config.yaml
num_hidden_layers: 10
hidden_size: 256
num_attention_heads: 4
num_key_value_heads: 4
head_dim: 64
intermediate_size: 1024
vocab_size: 4096
hidden_act: "swiglu"
norm: "rmsnorm"
norm_place: "pre"
norm_eps: 1e-06
positions: "rope"
rope_theta: 10000.0
rope_fraction: 1.0
qk_norm: false
attn_scale: 0.125
bias: "none"
tie_word_embeddings: false
parallel_block: false
init: "normal"
init_std_qkv: 0.0231
init_std_o: 0.0
init_std_up: 0.0231
init_std_down: 0.0
optimizer: "muon"
learning_rate: 0.00502
lr_mult_qkv: 0.5
beta1: 0.93
lr_head: 0.00618
max_grad_norm: 1.0
warmup_steps: 200
schedule: "wsd"
decay_fraction: 0.608
decay_shape: "linear"
final_lr_fraction: 0.0
batch_tokens: 32768
max_seq_len: 512
doc_mask: true
train_tokens: 412000000
max_steps: 12574
dataset: "wikipedia_en"
Each number is 500 + 50 x the weight over its row's rms, rounded and kept within 0 to 999. Layers, rows and columns count from 0. Numbers have three digits each. The size before them is the row's rms in percent of the matrix's.

# layer 3 attention key, 256x256, rms 0.0646, rows 89-110, columns 0-63
107:467559484512502477536530487548546560427538490468412513533522585521545471466443508478505570478510479521533478449454581525511429483474403473445557499509566554543487542417483469561469448575474443
105:468507560432494552423452473482521494507492512478503515633531480490542537516556466551508529587564445472424444481417492532481575419468526466455601542505503393475534522504509481406469505482560443
110:398521408430360589512495480440501543496447515505417457490515519458470551487497595479564566436487518436552466566546546461441564544456554558480456500486504448549479452485387491479541466521554532
106:458558426552570593504542524598402481464471476461583479464512383539509521533470411464496485463496458545464481465471609417501403514502479490540589469436499486448460506538476499522505499550497512
100:613571494546467446419552509421579517430573431505460458467481491610505480515451543487519440486485518402544516493460466521509553564560505479499525526520549477440550548482512497390469429519469439
102:426566542488506481491395523540424443492523510436544552431576639590469554540557550508536478484510464473462527488486446605460470579447458451517490468531424514537497489556423554449525527414484486
108:497547551484518519510496602494544593508479409522465466452520530536515430494492580444414497506537568502451565500475504408508549418429525516505598466486511468480503481505575477569466486498537384
114:517502442579511559471430517535520545493561574510453465503537459576518424510498521454527494497472470352396507484573516505536500474404427463472471347552512499498494557484424453457402535419429445
097:564562463509447457526435470502420600542486465482528534523546491493462550394478519487516508497387473526556496311472514450500508501474503587515615377458484498438505553499565469484529452500483531
110:528534552460545526473462658493562549472488478427454475545544410525452378427615474433537464538634505500460488593543484493577545541444508532490522491474524526549529474368450437590573476508529457
106:503477550459508406452503492491495490461476507547604569442508513490559486536489578555489433499536415448433506540549496541480487539530393515509441498502557520517632460500487521578500546446541453
096:550493517496549525479545514488539521474477535428415491491506609488471483477544484517465479488506386514485495492421502542490459465453640516421561558558543537447328415534505598474519527530567490
108:552582497386481397458497482529538417460439529504506524533456509480487565514544510470558463575589514483513487532481539513435537508479498478500414525455515450537530580507514509582498508607485471
105:476518548491465410462566505475596530534556515460468526528493502492630561454461541460467468546530553548566580486503543477568541492428502595520536519466502582409543444486486476393415490479468644
099:472503524487504463503455641529490559489503508501486542588589439520487509423489498524536558403491472517419498469463519639512572558451510464405471459451520504482386571489587480489449501455396482
098:466513489494572549387407461515464468453462507553600447537475479580477468543445441507530508561468507432514506580468524506504480468432504503575486541402410535571582545421581516592558413518528495
097:504444518490502455529589496500535524416535623452475470517532580391518532506535551365488482495575473461525516416527531539508455590564580574571512508533414429492442525548501493507525508514556476
110:499522471429530537422509556560506537514549512592511424576569438472427533487446498460503519549479393470442442481502536489515528492547382532483451512543562423598402602505536523558499462554447612
107:434588584523572538503654591519563565508498480550497496490509515454517479552444496529482489523449449537495494484470458549521471466540457416479402542405456652481519510419474392574483534572467505
113:520458552549500521462506435553615488495502531541515636437600441500505514466390453460425534523474585494428524515547557453401417500585460501554521491492540581447395486483550488520543563563484407
103:485549459552455507448551539551501544466508509555565544468568509470523502461574560490446532467481465554499413495487466543452441478540440455521466529512532482534429489501533573452531492530521443
103:484438481477415430513539483541546453468469453477541510519545506494559546590479438571507555549435470484524474444446407506568456470483517480424585563470453517518350509547427457501530480460521492
# layer 3 attention query, 256x256, rms 0.0615, rows 90-110, columns 0-63
108:506543458448480432451565568491496512379514489442504479373494512540462467490454559559450457460495456511575463521487488538448409558525465592623488554439493531435452541478516475528513477515503433
114:544513486532589561477585427559601546524512450462492446489605499442438522578544477556500464492427593473475569401410548486477470550432422438550518547549490563519557566460545493536431393523492482
117:455459490467489531566500526482488390471572575517451585600474453458460460504576487524492509581466552488428501525481494446472632551548569503419490435509514634533497480476557549430421541472512562
105:442433467494525556458471499459486517508515517519575517466411503563482494454484529491430485417417557544499593670473492529463504461491513457609509509535539533488494583481466550547563482449506463
109:634528500424496480475518516512437474503395523503495481568565514614574505514541516540535484394559529492485393469542530478486519507577465622515460560477522555480483549475500520543451528679569541
111:623460563538524482442511406509574394548487465510548492571521526463548491405537491556568498364473455448592525543514515392462515510522514502454437457524510464517562428496531509498474420532524565
104:459538496563495470453551496530535574434452679486512476521494502577486496542519502467504424512450510429474576391500498530510544469469505475463493542538465559497410442482381385445492470498532475
089:438482623552571512586482493478575502462502603538445391484433557547523518497514475476563452500511463454466492464540542493515501552493485433500471517545496522501458396529457423474425477455480502
104:579520465568522382503471441532463564416465537474550487494513568629526567476587494479467465423329563534426539550576496436546512467416468450472437522538451498536407460480490460486469572462481593
089:503475497465458422455548554518481598493440454447451419471432454423625518482498417519602550482402555523463524479502505489521612495558511545427555541449443499522476572452569511545514483474448479
090:574554527489561552424520546494595430538469458511494389526557470551473400574417533451525526533440453477493486480547401459433489509495408488548489558511492529440491554514566415405525400453481416
106:468524455552532526524518493517506544590443529555407482493527566522397425485489397468579463563514589432451486558511461549509465556492491467532495522585534492582474485488617461526554571533520483
104:465513421539561487533469485588467479520370513528591525450444441476447495540531624491614538533465526481511499529532500445529472468493521527406517511549438490584443548525464561594458531507557546
096:605528421578555445546510425464514403456445542587552423475584472603556387507510527502518490595550591455448494461520479471566472564444416438497490561569464541503542454470515477473528454491540524
102:547567396498527423462641538487498498501504469504596441494556492465384511467568455513439540471431511503503541535498507454481460542488498572405496551467534505485512500477492584425432507515526578
106:496471486478441496486424458470527438537450498555499518473538451482397502478558466436518549519448493489490454519517524542518554495526494483476553549481517515568538549479559454539361548435548586
107:507527499518578475531513468510561508519621543421548492438407620583544455469490473453561537477479525511525472549557479454526536561458452567544488344494555593517541510537484476485473622549450481
104:414527387474477504497431483623486495341482479471491474555525524553424481591482509468538463575449512512411459346546520618450422558477561380541515384537546456502477513569562487540518484513539534
096:408502424381546504456462508467445583431472469507476435527454517526396473473510446486536386439578566478559464520529426488461500481453531489569445517631581480483451538602514515381532564584596470
105:526548549544543539512496503482553502475434575539549491532454414455452520540511477467550569505521488511478616477508549433530577449480486522490544563570563557352482578478475410433470467537434595
100:508533498454527543547489563419532485523464576533493545414550539635477388382532517428500521570462534514530574422530570568433554477555462494556505531568451536433527484443490594488507488611499497